Part of a small language model's weights: rotary positions, 172M tokens.
Each number is 128 + 24 x the weight over its row's rms, rounded and kept within 0 to 255. Layers, rows and columns count from 0. Numbers have three digits each. The size before them is the row's rms in percent of the matrix's.

# layer 8 MLP up, 448x160, rms 0.13, rows 411-440, columns 0-159
103:137120105174146125149146139084135177124160131139138157118108115142113144123114122135107136146114086159118144116154149117088133079141168128130127167095130099098130094177154145168129088073148124144129137146111136142121138131094127108142118150102110094131096127148097164131125144108110108126086100118109152079113114136155141114120131115135143150115107142098120138160125091084159112111135146127127148087202138112184104109143149088124105121173149127108167155135121118151133112176168099
100:146128117135138108102147143089129146110136140149129117131160097149135114106112115101084147134142128094139160086089113156156150116213120153139105139140160099163160112157112109110104142085149146107114131125114073125162141113094144149152119093099108114112113137161105114135097108110111120119156153142106141114138099134109161140126094115144100152127124151153166141088114110124131142132136156131150135133117139139069139130116130149199087130054187133150129171107124139123103130116124118
097:093160082154100161163152126143106118156121116135120113105159127132134123112102137151093130100113169096144078097133132114178133160088135134135144161103117147153090146149120150120098111104087143140111095126140121120125175109103136134155089121106071109101115120152123140140119119158115090117098134173076117114145117146142119134161117150062126164127154114116123164130123105109134148141135114150193089104094145131173123115105143132137118140138123130152140153092122147150164114174105139
107:144137131100126131141141190100143121111178152121117170158147120152142107149104159154117124128129150122115122141122100170128104114117174146074116123100130119083179158159134128087085115163126114144151133168154099156101110154140149103086120084112146131074082120123154145106156131090124099137145103153104137094113107132113115153149118109139129101114122179204102150109116139160140141140122113151147150144109114140105157136136140126105160149130109129149119123110122105104142175133160139
103:135107122133154136127160167080100126110113105092129097136138122136119184120135169141149112165103134143118094127130129182139131131115155129122123110139144167128116146143092122123143163145116127102094082148159146111145077167169145167119102109114128099089094123123157120132123078174108148154156133124112162140126144112148122148091185148159148154146147085149113206139146123099106105146120128116133158116125132117137161128144175103136091103105114137102127129112103133121154142111166102
093:093147129167168111096124094158158072131103094128122101119132128137146119144094128156134117125167130122107122170163130118140138133118098148147130138192194155123120120096067147110097159161127115138117119150113117133120102163140132166108152117121110112107162093147079126120138140133141135114141139132130098101157166134134126113108108128143144125158092146131143143157109157162114164117119111108113159131144105157123135128088117091117141086105110122141102167085196094140152093112136155
106:153128158129138120117156112146105142133139178143070111143119119121139115138169148148141111090111140127119132119129129105141104127084111157117180129161103095137128128113086095133151139153130111089117112089090160123166148128129158139158142091094150107128106116113166168131140161106157126119107107100150115117107201153122138082127111142127143137134138129120102138139143098143159147155152188129108136129138110125154135152202136109166120132122113140119071112065127111145144111109127084
096:153113093120140150127138154067138115143120119128100130133114098109137130122139097131133152140118058112163131120134112130136082156151130121132124123103136146129126072140123151099112131156119210125132156132111099135128128122139148120089102148142141129112142145166131120163098095127158146137110143103175091102088105143108121093106146171112094130133125106133110111152068110096121123148188146101116163141135099151150122094123185137151146170115132131154075142133137170137134126117093152
100:163107118132107129121122118159159106158153112132095129134124095123121117142121098179125132149111115055164118116103125103166103082141123149128158157129132102097096117135155131118130149117152121123129143145095129132091159159144117117097130135142125158126101080089076117140121063183144147096103120144139147089087140130116123159164128120118148089170151128135120105133122094112125160135149126153130108143130123137097130078133100161120125114103152136134157155164145149123142173115199110
094:144078143138168126160132110093164105097071130151116119134166134104132166136172123142118065086119173148179196080150124114116106129112116123150111112145148134100182167142111132139138154140146145116123156097135100163139106137114064121120082144135138115111115115124120129125120126123150136136105127114116131113147156140115115124144106155156116131117131177159139130108151133165125105115153090122136111058113117134109110158085126125091123141151110109120130141159141116092104150133139148
099:158115095097099107112085119134146137103139124117118110105144116164162138133110166118105144132129140133121093132141101162125126109096098107128104127110137172063141177099165118098126098170100128104141147122102196086142145131136118141125111144110134108147174164114137141067131084111160146100107101121156146106142063112090116162125156127138178145127123135150120142156129140081142126168155135130176096089121128136104116130154136142122135123145118126144138129140168114149149125105160133
102:147097141161136179106118157131138130165144165123097117137113114136146138104104121142144116115091134139131125177142165134106105142117143110153123160130153122112145163108159156085162148163112118115109127126111123107093168107099111112117135129164085114163108097130092079115132108123133105132128122141085134109123122118167077146111188120121117076128141165113121170150121095153128127090140108121133134135130163090142134129156204143127136107101131123106136168087157175132101138107102164
095:143133142137119174140089119119134152108163117164131160112150135123125133112145108096121165133157162135175138108134155142159173128119107146109160141117103154122134129131108121129139091129101115125136147157169085128173188094126076116176146155144148102101100130190170109118128110124119143141169128100134118105119135136139164117145121139117118099167125134100105074105101131142109156117091129111140150171153142147147115098115161095111143156170103162078117117143118128129137075151138134
097:105074145125148153164098122095127109144077143112141106151136121159135111159105125117092156146093116132109141128137077140188147106119106092140124165136098147136123134143101146159100149160145126127121153134122137139169095186137119127135123185100122137135128109116163115145114134108093156153113132173114119148150100100098147163117117105122180144122126149077144122126116116115143128092142105086132118114163072129134142133143137137072122145139133165154103095166164098113118125160146154
097:118154141108127197141123155146113163168122139118140131110154131147099116153140153053109142135161135133148060154105148160138144140110099154148163153161149091140140106138134129128139128132138116136145083105083190135089131092118134147115088081119108145108188088128122135131166150168094123143125135146157109110187107144121127150103134109126112115109097124122135092131110142129120110104148077144155152122153116128129128140108126120165158150121116172116129120138141113147103119099152133
096:146129140131123128184146137105099137145143118146130110120086129128122093164105179109183118145135126165119110117153133151147101178184128131161165128137103134135136124143150113092106147102108125112114144101149106142148104147126143116179154117172127125109123091146149104101118170148109166130134111159094172154112171147149130147122185128144146145118098151160105108111125148088142154153107106136131093117133165112145117108122129112106132141110110087159138110100116166105093143137097060
098:127122113195075127143105125156117139122127138160168153088134105134148136127133122103124160122150120151163118166135153099135111111134103143161098092171134118164132141151139157111119167151054128126144120151164136170100173070142128143104134106141135121122123179163139085116106091139157150141137139133140090099089122100126124129159139132063137094133129153118135130162132133086175131137141110107120115156135116105119104168154124136142121128083122089119126138087128127130124135104156144
092:146089132122160113140138107105127136086116085104104108076128172109141157130132135161164122152143163108140095152100128116129118113142141167128123128098094159117099145137116103134130084096118049106145078119104134165088132116130134125133083156164106132163151097135136168169135146147150140165139179117107134141196129151148120099115135128122106137141100125151079140125163097071120104103147114121134149136126106098106127131149136129123145130156157143145143104119089099133141119120121143
099:134162135149121057156156146086139130129176110150132165115120141097134117109134112143133171084140129166099095126137164154127122122143109162098101115133105115157123092155114116134127131112114122095155110127125131117135150141133130145093120131116125156096132128113088128124186138122137182089103133127106136135122163131125084101175123157086123127077114139086151126084166163104104113139147072137112107139138137121133119101112132171122103155101117128177151140160143163143140097102148167
104:164153084157155105116126194151135113147139127120126117143165139111137130147123079126139123133084111137124119116100137120106127099165137129102163126132168148117123110144075115120129137111106133143090101140093109136143176107090120124113117135116115149156115137124105121148130121122138125101120133128139128136135134151115139091151082157109139136106130113124124124146103079214098125098118137172137155183125170162124120056155144113115119119152151087133119168146141159168108080093151122
096:118179144151104058157125150146166104174146121168109116092102135112136128161164134147082102075117085154163159130117140118093093091102142127112105129074133147110138101128122090124096163109162130113116122126102167116116143163143122126114105141137117103110115122123087126135135165144126119179115112093115133107112157083135133148132086142100101123194159158118131133114126166121132127164111128113133100166169129144154131128120100132136164113124147128107134138141144127147152104110090123
100:168125116143161094142147150070130144123122090168100134104110083137114105125135123149134109134128173078130112097146141121123132152156163075153157144146100122128177113118124146112104137154111134126163125096113092131150130115103129122141156089123143087115139108105102116107106170166134101131167145161085116145092077136112138150152138131094157108150135142141156106114167144104133132107135140123150100116199109112163158121149106107142109115157116161116144091185123129143140134116100108
107:108144095135130092107093112157081133129138091132113131107149126122114092121092181111122159158159147098150127112129136092139140143124113149160085107107124124098157133151152127113118162145133128085106061088135171135113145085155146120107192099124105091092114143141153115108132118099162155130085118150143130127113148149145087128069145143110171153113139122132143123154143118163152103135126122116129133168141158150117125141139126087192107140115105138171094109107149142134118137119135109
100:129103075144129146154132126120133161102162099094133127152119103073138144171128148112109117162117145153091143135127110144103114146118122113141082122102135096113141090122137096139129110123125102108146094168124154150133105107120129092133141166163154099138155128106133112162123114158131089121133118126106134150168111148139085138140083168114116144108093171153101143129118142129095122148115100125121113148146094166122135096136139139110147064127181102134084170070165156127159129084113149
093:127095133146154147103118117106129111090099112159158117143125133109125118176095140088117164134142142130071144124088084153108099144140124160073127140112126151145146115123108126146154138134151093130163138129128180108108125158116152149128122100109158118141130101189143124145164139110113149161145102127127082123119106141156141123118133109134133149077080096141134134132146157099131151092137196136120140117140142085125139148120155137162103084057146148146144129111139103099151143105086140
091:101130174177090112130099145130128124157152160133137120082111111103132087169138129144133117133143121119131142124144122137083118114129094144160152138121103138171102175144120119116131153120145130180194136107162122166125102170124140117119122109116097127164103146063108112100156176155092101132173149107141095141112158139133141077128104105173152127132110140137121144129147166143145117135121141137139189146127146120119144117122087116153131142156124120134098113120188168125129132106105107
108:108142124069129159092158100110137126141105097157136119105129152141105127137121147093123116142133103093137118116089139136158085091121143125119149167117131143157107105167129119146175080127128118136140152096101122122130121090120136122098132162152122157125129203137152114151119071118130082140191108131142138113122153122148071129145124194137142156124162160130104125097138163132128100139127137163129075159144157111142178120156141147124131115139112145142108120146139124152142108128109178
098:126138137149132112110163160085140129106129126130152084107140134162140147138157126176135105126164093138174118162127113099141081149148167138139127118166098181148080162118129096084114091136136085113152140113140113130142135122122110103093143123141167088187101092130089133137126124123106103112133119141165132101123116125133161144135116146117099122154097140121112091103103140128131122083156090081119153074130086097121103131102087138167121138113116148097127114106126121120110150173116118
098:161129123121117066158120123121164142123120104111131126180104114181126107158127105137119138154131125142124127126176109089160140098132120127133108126175142123106104082121116130163128121162127133128075152118119125106142084129094159121076108144120150097165149096118116097134125109154148136163114109163116136096142163155096145156132115097076164154141103108148141138134128116136105144136183150130160172152114124152115084164104157130179155102135121120094107152160122132106164135106140156
099:118126138169158105148112118081111137146144143107122142142124085123144091133158115176146147121163131105079161112152140145094120136076134120098137078135176142154127129118118157088157106126108087138135098110087149106149152103083175131110143143144159130139143108096133153109087141142105120136128118151149138149055123113117112104109151131133110154120098130122118166133117157132159170107161111094127120090156127108154139143140122105122134151148134114113124180186127122094117166159135152
# layer 8 MLP down (transposed), 448x160, rms 0.0729, rows 411-439, columns 0-159
104:138154131099106094140120117140153122119075119141086136127156132142135110147173140129146114135157134128136126133118171122081166108143117128129148146128154117112142162072104077109116122109143170134126111161148155114130108127178099117176127121139110132137125099131142096179106140155157135110147145126131093123112146089105159155153100118117119078106157145174109088069167144148167130142097093141129128122158142123100173147138117121118098167095091130148103162101130084127138112101145131
096:124097116122112086162131136154080115123139125143111116109171115119108164087090122111111120133141155125116133117101154143137157112102143142213130121120166141122171119122107142124135072154130166121062147142109165155134146132144136132139119136115133124093133123175168084103130112109098076145109164115129092131152144082112105134156142088143132112119135103149121129102144138129168123132099116170106114120174138155141141113177079079110123165145136135131125148137154122130155132123141105
095:159155077172151180096110183139154113097135159116128134093107143144096145146153158156122140126148116110105145168150121179118196136088153166130102139132121121082186104141129124115083135159133138116107129129148139119104129102104079121146112148128125148124110123151139096144136109108067168129131123148142137153167148094140150128127107127124124071119134140119165157132125069145102091124127120135138128077113129115105096120144154097106125123111140121084139130141100111128119122137131125
106:136133095081164115158100096120127125136158123123094159147165134112127164110099137140078151153100116146096121087147135133085113081102122088127155152140145129106134134125134129148165152171134125133148116159146167100200138096144174110104129101123127144158097117138154128118127164106148138091165136124085134098100111106151107115167130120119128160113114100102098122131152143120153131102147164137151127083109136129104142134091154104081159167126112128128124167153119143131122159104081137
100:194097155137104141150136109113099107134184091135134101102117134148129117088088081108103111147150125140106132111116109143173124099142142142140168100180137141147118104118121123148147147098103164140168148130118131133143114123169104135092125121130140150137141158113117118136170112118115084139092165129127133109188103165110126161088108131115108090092164153101106118188151116135131153088178122131109147127150099146123132115101113138090119139123114157084137153164159124117145130113129142
095:140158159142102128146184128132120165108123146154131116123137164125088133124165132136113112131106094127115116083136144147118108095117141124108138127121082096139133092132141103120166165128134136158166172102145085147100146081119126111159080130129143123137063148083139154150121107121110148135135085130140190097160107148105093089155183169171106137106146132118115140112131084139130105155153108117104129124093129102136142125096164120110127145142121139115129140173127156151123099138092130
102:126144124123137116099172157121134142097131075143111133110124073127158130107137108163096106133154096102146122143133129148141135146137120170093092163166141126109128134068082123106102121147137150095111132109153151116129122118130118070146128105080128145117138104109147164181144128136160077147117151141097127127123161106128092136127124124110155118120150129171168165168103127126165164099118195107109110124131124145143118153127094106157123175103151127161129139111160133124096087112152111
097:110149137106133120105118153103155098134097142133113119089126119143125083152109168135124090093132122105120106149107132134137156160097108113161117128121160184156150123109099139124141157136128120110111146127094115110118107121155130144161154086142101139154192105132116171146154128118147156108124159172140110149186113140141104121157115091154091127066098151175114088093141155080121149165138114140134113121137180099125112149107075108116123149128089146135130130117177130112152112132117142
099:095149117108111099101127132140135140120119173097092139117128143158152151130129109142143118108115104135148064114123159109119084111144149110117105098136133061125136095134107149166162083117093130122066127137077147137114154127111127108124129155094164115085150146119084133162154158133131156169154128129131100132100136160141106083127161130096137158115117172143163151173174101106139144141151138125149162097109153099139122174125151129113158110155096127127131118157109135127112159129101133
101:124120155102086149120136106130151090106168085127119148124114130165169103149132165150115133157091157110077126053111139077132058167132147137159136123126117091113139173149127132100140102134133135134146116097087103138124128129146098114148157176111131108152158113163133137103167138121123132152105126141126107120137141127113128147148150101107125098110121073129137121171157144148126161105101124112110135121097123151153132201141122154104136135154111082119145137140144107119115109163149111
103:147126088130135101142110121149119117114127137105135159134166151130116134162144142154128142094097166123174135088129125114110162149108159159088130103121138193109102116131137121166130111125131132104129096166137144109108136087116131167156119125145124225144165072116119131162106138105135161137134117117154160125141136103135096124140108134095104130139103109097131152142179135156127119127097126096101117102119118116117144107127085101147151069180149119151139141103106108154078132146106130
099:161094111094130079114109144149118133126104121127101129079135146093113109133151126132131150144147136116130133174133100151153175117157121153166136092128122147158124150130108111121112167068118070099153105111158124166092129135165168129137136105152124087112117132101097124154125115112130078115161109144127101170128107132101136145156111113096136196155099175111143121110129181094124140104173128088139119159158126128118161104099145106161131135132122138172134111152132144123160140125126133
099:128134115158129097159109162150135141153113126135140086172112127153105110140147199117132138112111175107072111085114096115089162154165159120128105087090102148148142129128157153125114153129111103115120143091077166127137088127131146158106113119112128136181121145092096198108128160162144121125124132139123136126113087149156178140085139093138120132108122129140142098143132104094133121160104158114136132136091106114130129140120088115143141121106123146159126124148163108141142145137172111
098:115117131095085138095093102138131167151063153153123124135113152113129102134085133119113145136102107108173180134176135170110123104115179141140145134092085168097129114093133101104142151168134147161116155139118128104152095121106095106148149132134122102113137133141135130136128166127137141145115107102119148144134110138127118169131108123109142134113107145097161076131128155110141114117161139141163130123125144092150137154196157115137146131070112144122116099105166120128107068129111172
098:091100167115151099108138102080186130125129107127154132139151137123124136140113165110145125144136092123130118110103146137131084161147121150169150127130181112131108134106105134134150127119154209124106141128168128103103123121102116112129142094115128154117159123107155127141157128156105101116139116099136124159114152178074155144142128134181126180094110131121129102133126147122096112086102130129145142146110128140121158104118145083165093118127132154121125168115169115143050142110096120
098:223101161158144111148137098171151090140121140079155151118112144144179148183145088105133107120123147155098077153109159162112117161148096141082150135130161104102130109079149096146125100147112170118132147128107107090125126149143130097126156109130164174107107111098084139139116150080113103115160144140151120140141096137136138135134150135106116141141112155120111102134120084165118093136147109145098112125118140147121104107112118148133130108139131118111141110141131158124105120118124148
102:192158137129190150117142142047151101151146093149108125128118115117120116170132129156158100141128117137159170159145136140134174103120135115123129128104111110130152120160149133121112122116113109166106129115129110148135105128091129156159106097124120142154133176093115096121169078109062116088125127155119123138158152121138120111145116112087136087173128139126116162128120149092136167130115127113130102099146126138103140141140146133135200151109110126130122074104108139095124108107108132
093:125144132142144135128140108114127086142135136118123123115131085122134165169149103157140121147168070125127159174106112154111153109182164117136138143156142082161140097108124117085115170176087120088122116115164143165086108142135103090146136134140156124114117167148168118120122088133102097137139106097123167133085153147132109146069115132151148136148139151132147100118099093144133122111088139130105163136171122139150117107100115111142157094086116116125148110107158109114133154154121095
100:085134131104232133127145133101082091160158117167139146170114148128133129120134172090123129152084098132190149113146111137119130128104153128132127124135069103134117128158111106163140153149175127125132146137111178143115141125145114127149109100129100091179132091120096082113129119164122147131132107152137162132087092114126131132160107126141108122100131158119128114109103101129124088137161121155167076134128158136143138103124131103135142142124136117144118106093141126121123104157114124
101:115097120098113117135079126099118113140124119146096117112119113120126115097136162100151100147131145127114124145125118144115097162094108127159159132127165139159124137112111097096143148149131130065122151135124088113145106172123107119194142130141137109124101154125144134158118096133163147111137106177166106135122096179135128151128128152117114109154121147109108134168129150120133112160157168121132096122173168123088125115113112162123148170118094136180103127140066197117100133100094142
100:128086096119110101123159172081126156136131137115134110083098135110113101131134095152168062149115140106105126101137125136104103098107148131124120155072160136135146173101138114146122163124144177123165107193166128136132139107143143110142099131091126144105152104071152102145123127129117116125152157174099158090104138116119141126154162147136140120139140133154143146131109127125142117137113097155096093119121157182075121138118124137135180138149109130131147148156100112132126096120166105
094:178158108138121151091063134184137101123151142118170121148150107125149118119132097100124116144097114200137126156119139114133153135111127160115131113119108125119144130155113129140161122140098112110120143116157111139172147146157170128095132136128093124108145133164046149115145118130131105120116126125180137102124141120117115194141166154113079147126124119131101159145131132130115103081105115147130144123176104155115137104130139084145082104138139098117134076109114150127108115154152114
101:110117138101120089110112114137128149094153132155116147108115099169100141150112135142074136115147141184163123099114116131132120115129132128123128122142083170110120071172108122156133138124108146151127150139118181165086116105132163141107071138163093153085115148124161141111122109116119180151134152111129128145099091138163141115127133084100148150124151102120130151130133176083119139113155160168135123132111139107138110110109140091173104195151128124137127116168139082135123111147141117
100:142127136121107115139137148133092089117132188153126108158104092149128102090129147138159137100132145066098120157129144154125160080166124117144150149115075159098131093172101147105123135119101122108100175154123097101128080121112145139133082178134150160122093127132122113122131131135129170139136127170162161090124143116120147153154156144147114110142105112125119124097137130129195142117131105132118125125096159098121114105128131067125158125134103143148115118130116073171128147131159133
089:123123151181155137123156135091075120148161160156087134135087141184102144088106114104173137126129106125124143121109170143155136135118139107137133135162107130154112117119124157138095123174147107126089124147129143110113147120092125112145122168121066135122120152138119143133133114154169163091117153124107126117127105105118114113135107111125154121132122118106149096207093106160114153114122138103162122117164114121131126144154104071113153166163124092147073117162136099096118146142104145
093:152150159143161144130144124085111155109153118133122121123172104149131120108109111145074118151129150101125144124143199099138169135162141105159131143132133102170144174086126109163143086098194142120124133118133126085139108185117095154135156117118114121100143103076163130143125103130136178094158099130151140108118133129148098138136134141133135098116112144171085124106113142118118103151137117117110098150151118159142078088135126112116136125149106132097118153069138138118109112118092131
096:119147139126127106124110148147153158110077123160179086154117132163153153129143126147129163120093094082129108133139155134137131088097120143145133144125092096104137117171113151105159112136143112155107115119135099126103121144091119154135086137153119132085160135199136112181139148103153133120162102107160117172096119111141089125143099135089111173138138103128118099122098117089163152168137109127120087163090121139114154163118151121115125094092119151104148102124122167133134121115117161
098:152135120110128115141143103144153136122143175111073156137106119086146147117118091134075165113127126111135123134109132132108146133142114085149131188106134131084085137100129148152101166148179117144151096130122090113156164138149119145171113159149129131116154112122130111081146107128164154124159129137119150143080125120103094159144115146098108140111173123125108105107110131122144139172106119099134098137105187130104156138159102136091118093142131126088161146162164115120154073122141127
093:107140151129131125108133121124183093154154125124109108145130101120108126147091114149114132145113110133114135082098113113112134138134164147089145141105156130126127114157136137138093172121159140099097118121094127131113101145180147090135167159151139087125139177137168135112147125137096120096123155096186121140134140138170152132131125135172113145095144091155099118144121165096149149091113129121124049112115112125138125075147082141154138139114112096148162106141126131179100142152172105
# layer 8 MLP gate, 448x160, rms 0.126, rows 412-440, columns 0-159
099:124138096116114120111161148150142137120094093055112162149135152074124151119124147129151119158138126146143096114163183105181136111130092127140119117144094148126101106183132101145123108152134136107106091151126093177110161144164109082100138187136119113117172113129148134112130128167105108129114135128096130141138108125100144163145161134112137120142102111122146131137116150124171137080099123072119091099133157140139167100151112106133160133150127138144152109138103121119082136118108152
103:134141148125166116096131082171109156124140106132148153134110126133129159142141099138143112134151138147122115120136139101110129133148133143151172118110111120070148181118152170155086150140140163115120141164109106144134092147180103111111144102134129125101068127118108144130138128156098138094192146114104156127158138150120147112146110124115138087135108130107129162130134101117160128139149103132123180123114153123059118134126088131115126085092102103110138128200160121155152081106134129
105:109122118121148134078134123148139140109126152136144144091129147115128179116121145107126099124093122128118111138123130109135125097113089149167095181185132150057122133097153108160135154118134096123135076143084144147122132154123140129174186164133107088105154131165153127158079120098114099117152115138151161143113109122095125133113117114165129128136111109121120123116123105139146117120095135169116131103110207089130082126144149111159142113107104096090153150115135150088128131111136128
104:144117141123104119107158134127160137172101162159137141142138116115138119096136124130132100114120199110110098144165127136107136133164129104145102124112064135137127146105130128120099138129116150131092119165099108143135105145123152184156150112067113052151107091169164143165113109116068111133162151162106122108104151100127170137134135120164139127106130141142144119111145151099160120149114136134118140139159113145108140127170162116105102122080133103135093151125131073113137134158147137
094:152145149151107162098168087086122145133132109072126172160123158109130144092133128121113154154122120106110109088121106149162127125145132129094145122099104111134160138119134105110194120175130140136142156123138136154097094091140137142131159120132148115118106121083124116155160139144107125154170108123152170120135159150114089118122099179176139165102128095156141122143109106087105102164168106134100081116144144108134118137137074145100111131117144130129159127151123118151083098159139119
098:159099108124113110082126137162105137077144161095158107134117133104108160103148141085130094091141169140090124122106129117098122117146130174136137119114102134200128126092105107170116122128139136160145126074129159128145147136135134099141075135129167160144141123142135090077149178156124151117141121149138137107117138135102120134173128114131126128117167142094118117142123115119073145155102128116077129152128151097162165167137162119136122132109132130123117111129162130144169152080140092
093:157146137116060124129103114136095151128121127135136130150133164149124119089093133095139079144095129174125083115131130130111149133105114112122168128080156129109147134157137119141175121150131097169129118113135132115051111090134095076128141145136119133142118113129105149135171095128098135123164138127122159154165128165129149118159164122122124141110134114140142116108131127130139134133111150117176160117158149104085152145185114132131114107089174123120148155122120055141139119169125094
101:141153150173113099131175141170106126104115141127126135135134097155082153113123125152180130164150112106116130112118153110112114125169115101135134156148072115186136136173137097143124119125128182158111113146114165162118148155108101052117108121061130157088137111116129110123115108164155119134111106102129121078122135145092102115131139123131129124086110130118165135152126138117162115117117116129169127150107131137145110126116140096163128113143124124144151097098142128135158074123165082
103:143120142118170178096128133104145115128104104141110112115143134127129108159112162080106132123138122118116141159070122117144118127152161127115182140145148144144154129171127162120136117159104153095141140120114118127136130095144104135100144166117119143163091133132172105093110147116093122138147168096060140165155115130153127115169113152146090130111085103132143092146149101142109125163101112147084119152112127100089163145181127136170137083152121092128168150140153147135093126102136135
101:107114120093107152113168132161146148114089129086132123175140161124122188141152068111090104151159101156152114101118131113146173124152114139102166125103145104154131133116109166171103144141131141124163125149157132167089099102146109110177087126122104105114131093135082126082111128133073087106093153132099089151138111119165154140142115162124106120128125117120126134144131107092106131132143132169126130103123143130164134118100132088118098168127170118136101112116111128129155132114114117
102:185093143072190143122139169118103125172148162135077088119133133143136112116134108114145136115098131128141089159154130155113117118130118128116122106134111154109091118133105144130162142159156121165107141133122133153113140075120138109126097126166141094139095115117091119111114132084119112151124105160134165132133145095136118149085172139137111137122115124153143164121104172107153060139159130103114163169148107102108155147098132139179132125102116121121151149154165133143125162111095145
094:156101116088114148110149120122142123137113186073080152183130086116122131103143160124142147087151122117113132115127167116130102132111100110111099148138155133130156094117097099131141087131111099147102170139139163116135144125140133166087111118107124118122093118144097146156111147110117112119113159125096093156139152115127108116114147128122072126122173135143172088128137106096129138130134122141161135149125123168179100108087114090142137113164072153163120113171106129123158116112167151
093:095136123129171169105123131117103125107110091081128149124109105152135096116106121141132176099121141112185129142143069129140135119112136133159136131138150138116107153133122177114163165161105147107144137157101182145159125182148098120126125124149099144124115140147126095131042132120125102128085149144123089164141108163100134089119104115106140113107152147138102106131091101148144094116123107093126139121101096109135132095103167158121175147102122104126139125135142091122140120117101165
098:127080161115165112150136080190080144166136091133142102098110188113091108135146154125122111184148130133121114108114105100141145164116109112160170169153186129146113107117102135129122122100133143135172104113114134137140126119124140159164101110128098123152150120157110122151137148133149137105115147116151118116171160167164112113095146151175156150096117134130118141125124056110139127108112096123139133130126126105121102125157145104147131118147143135135094087127128141138134066127121157
099:156127117143118108110087142155165156128125123144150118146148121104115127111141102206129096110103135120146141114128127109165133104105142105082134182151146128090125112125133081147138091120183120140149129143140115134121178144111145148124151149111146155093144122111132117108099128152138113133097118113134140116109122152110093142118076122106151112150130125060090145147105137141129146144161105162147144154126115120115129176093139171164141138147124140072125120072137091133174160091114166
100:126142151131135156167120110116119120113114103144113139100098165159136133074115121114109128115164083101112112109092099092121121135123123135115117097146146144177080135098100180114151143133111101139124153104103149158144086160116130122124103159185146114125134165130145108106133126101143124077115143143121121129125105106124144168178135132151186105120122100170115106121176155156128153128108117120097180082142095119134118132134156169131149116155124124077154132138115124151112175164106127
098:108156158114146092148102139152129143123139122137082105112137171110164118121110108166141168136126095137137102147088129151127142099074120121083112128137100181126119154133082152124093113132152109113117136139150105175117166122122117169094101137127149102102179138130163111144175127129113120124086086137125125121095128114133150123127105156188140134130151106108122156108158114137166164098102133112135151147126106162107131137096132150135086096106085143150124171121153098123174111116166133
099:136137148131151120098166119108232141106075158102119143148145136167128127113134156135119093119108134156137151144132110134119171159142114135116146125119147103119080091079135125148134105129145130133145120133161154124130102105108173138126174125127084121119080100140140130143083185093122151098112161126173135147131132147131145109115119158150138145135117119082174121114131143108143132148105115153066142109144115067110124136131158134118131097116128130124155174144124146135122109102158126
100:075144109109118141116155160153159115124113083129148148146140166187150123124122114118156157126114117115134126125109156134165139094144132117106128143114151140099111120113122149136124138105113146133136135105128121112120177142125122132090183116080096117078105096119096133117154142138116080118111128102110179129108121068134116097151076114114087131138099143158108146108128144146102156110110072133112151138108149159143125133127122136113157115179187107140108138160119113139144187163139082
103:109109163120137137130142091108087084106081119106102115157135138106137121108144144149121111170139135135157127070131113128179105139159121153126171168136135133136109155133148127141137108103108105138124145117145118150141176117147137106143142155170087141121138131133171100085145121134177140107125153152082124129148157163160134106107130140122134152102079096108093140116135099121138122122120145209133144100102125064143114107133187087110130111125138086140115101112143154134131143141128158
105:142104127151114095145142149163149164144114114120102166144142152157104089142121130123162114115113141119153132155107153128105200144108124109150157114149163110166095155170151126112136152090174135152090143135155123113106141092141108145098124187125109146178103138133137133139121151159113133129141143122124121159104134119118129162132087155127146079122102108092074129138106121094142189097117128168128086132133130139140086114114125159159097145104140141154117140103123127142127092140190120
098:127135148108118119148113136146174129123124138106174128205118126118154126095166111103135094107127102146114132149131130111110103141135124122113096157121152150108093128132113097154125139111183125121127124181131134108119167145105142157163072162136135144118103112112142133160113105164162148186165073103085157137105161101115146137106097130124111100162091127133124140075091083121130145128122124085118151103109149170096153110128140118116150115114175126109126124116129162131163123100146147
093:131149179112128106173122159099153127164108167125140130143138121172119108103095129128149154093094125136122109144130138180121125128128109126155165198137119125149112126115100161134145122121116108117123078103153132084119096158091123146148158112112113133158112110142135112099110163137092122107103116106154139111119115119099146127116132113136174087115164093140135151095116116105157185134104130169099120158172177110122111085155126127179147168138114136127126136162084098110138138140110152
094:142153159104120123154151166147111105159210107128120130136097103129130150067167165146147114114161152142100117106123160154129131143159136082141148139141152098092125148065093106103113124126101126120103132152147097097133110123145122129091089107084086150158104133097152126137124125166128132149162127125146126124143119108119124096157099144147151138108089187116134140087105104100170127144146147110140129144084105163153115113163119096109125158134167117099119125136149137116135128118107137
096:144122121149104134096130119125124085145154147121135121127133150116104126185122138131103138133185164106126106140169114158113123169141057136122116138122131149139150153133111171109124159129097131121162135101121139134129108137110085135119145099149149142162083162098114149160124136145107101150124152161161106130112095136127117077147122099196121116143110160142138123178097126120106150163101089074086132136149128108146094071092144129152123122144146110079119103143135129142146138143166126
092:075102102073121128076129120128125114186069097138148139109090166158098132152100124094132112145122098139139114092095114146166132076137143108147131120111123143157119137148109119159160139120133118161113112103118101128138141103117105134072156123139112118124136160080128115145135122150149093131126084129135143116103148141157098087127153140155156135134153128101101113112129130167151123113122113123143081134174162084091163119187099097166144113150125124135106135114165127153125105128123136
096:134147128109150131107116127150093119115154146142123148114144157098118116125121127124127104099126142082080164085134102099155169126110125143109134129183154103107157174100147162151128148173145104112131111140088123158131096136136162103134146136127114136127165160128118118096115149117159136160077133133053115165110125114149078158124158101152139110125160143078124184177127149139132146152124118163131136139109159130132107149170119123112146126114106159116090145124108130163163104104098152
097:131131105084113114122125129099131129164135077177140118152118119118085148127069121164147135147094131122106106143134143168125163157121175153110161130137138120116146115142102114104152137101170124100123142135106131157124171121099121100141135160136154097140138183114122139123182148123119178147118121109133132169148159141101165079108146131167122131122113172155149116110157181096132091117167141122131122114140126124121129124148085122082088139084168128133113164123161100152115128133098108
100:136121145133088089154129149132084094113130106127123132148163169157145124131157122108156153160136124103174139127125126113146088136092103116136121179169146130124143127117093098119153111124130167146133111142131123132109164145165147112130153114066099147110190127102135150166144114152136123144069108149099121151167119073139144136148128104126163156125081177106153125097133101132094139161136092134121119130110137146142060141132123090142107147126139143105149081130151126116140103143120102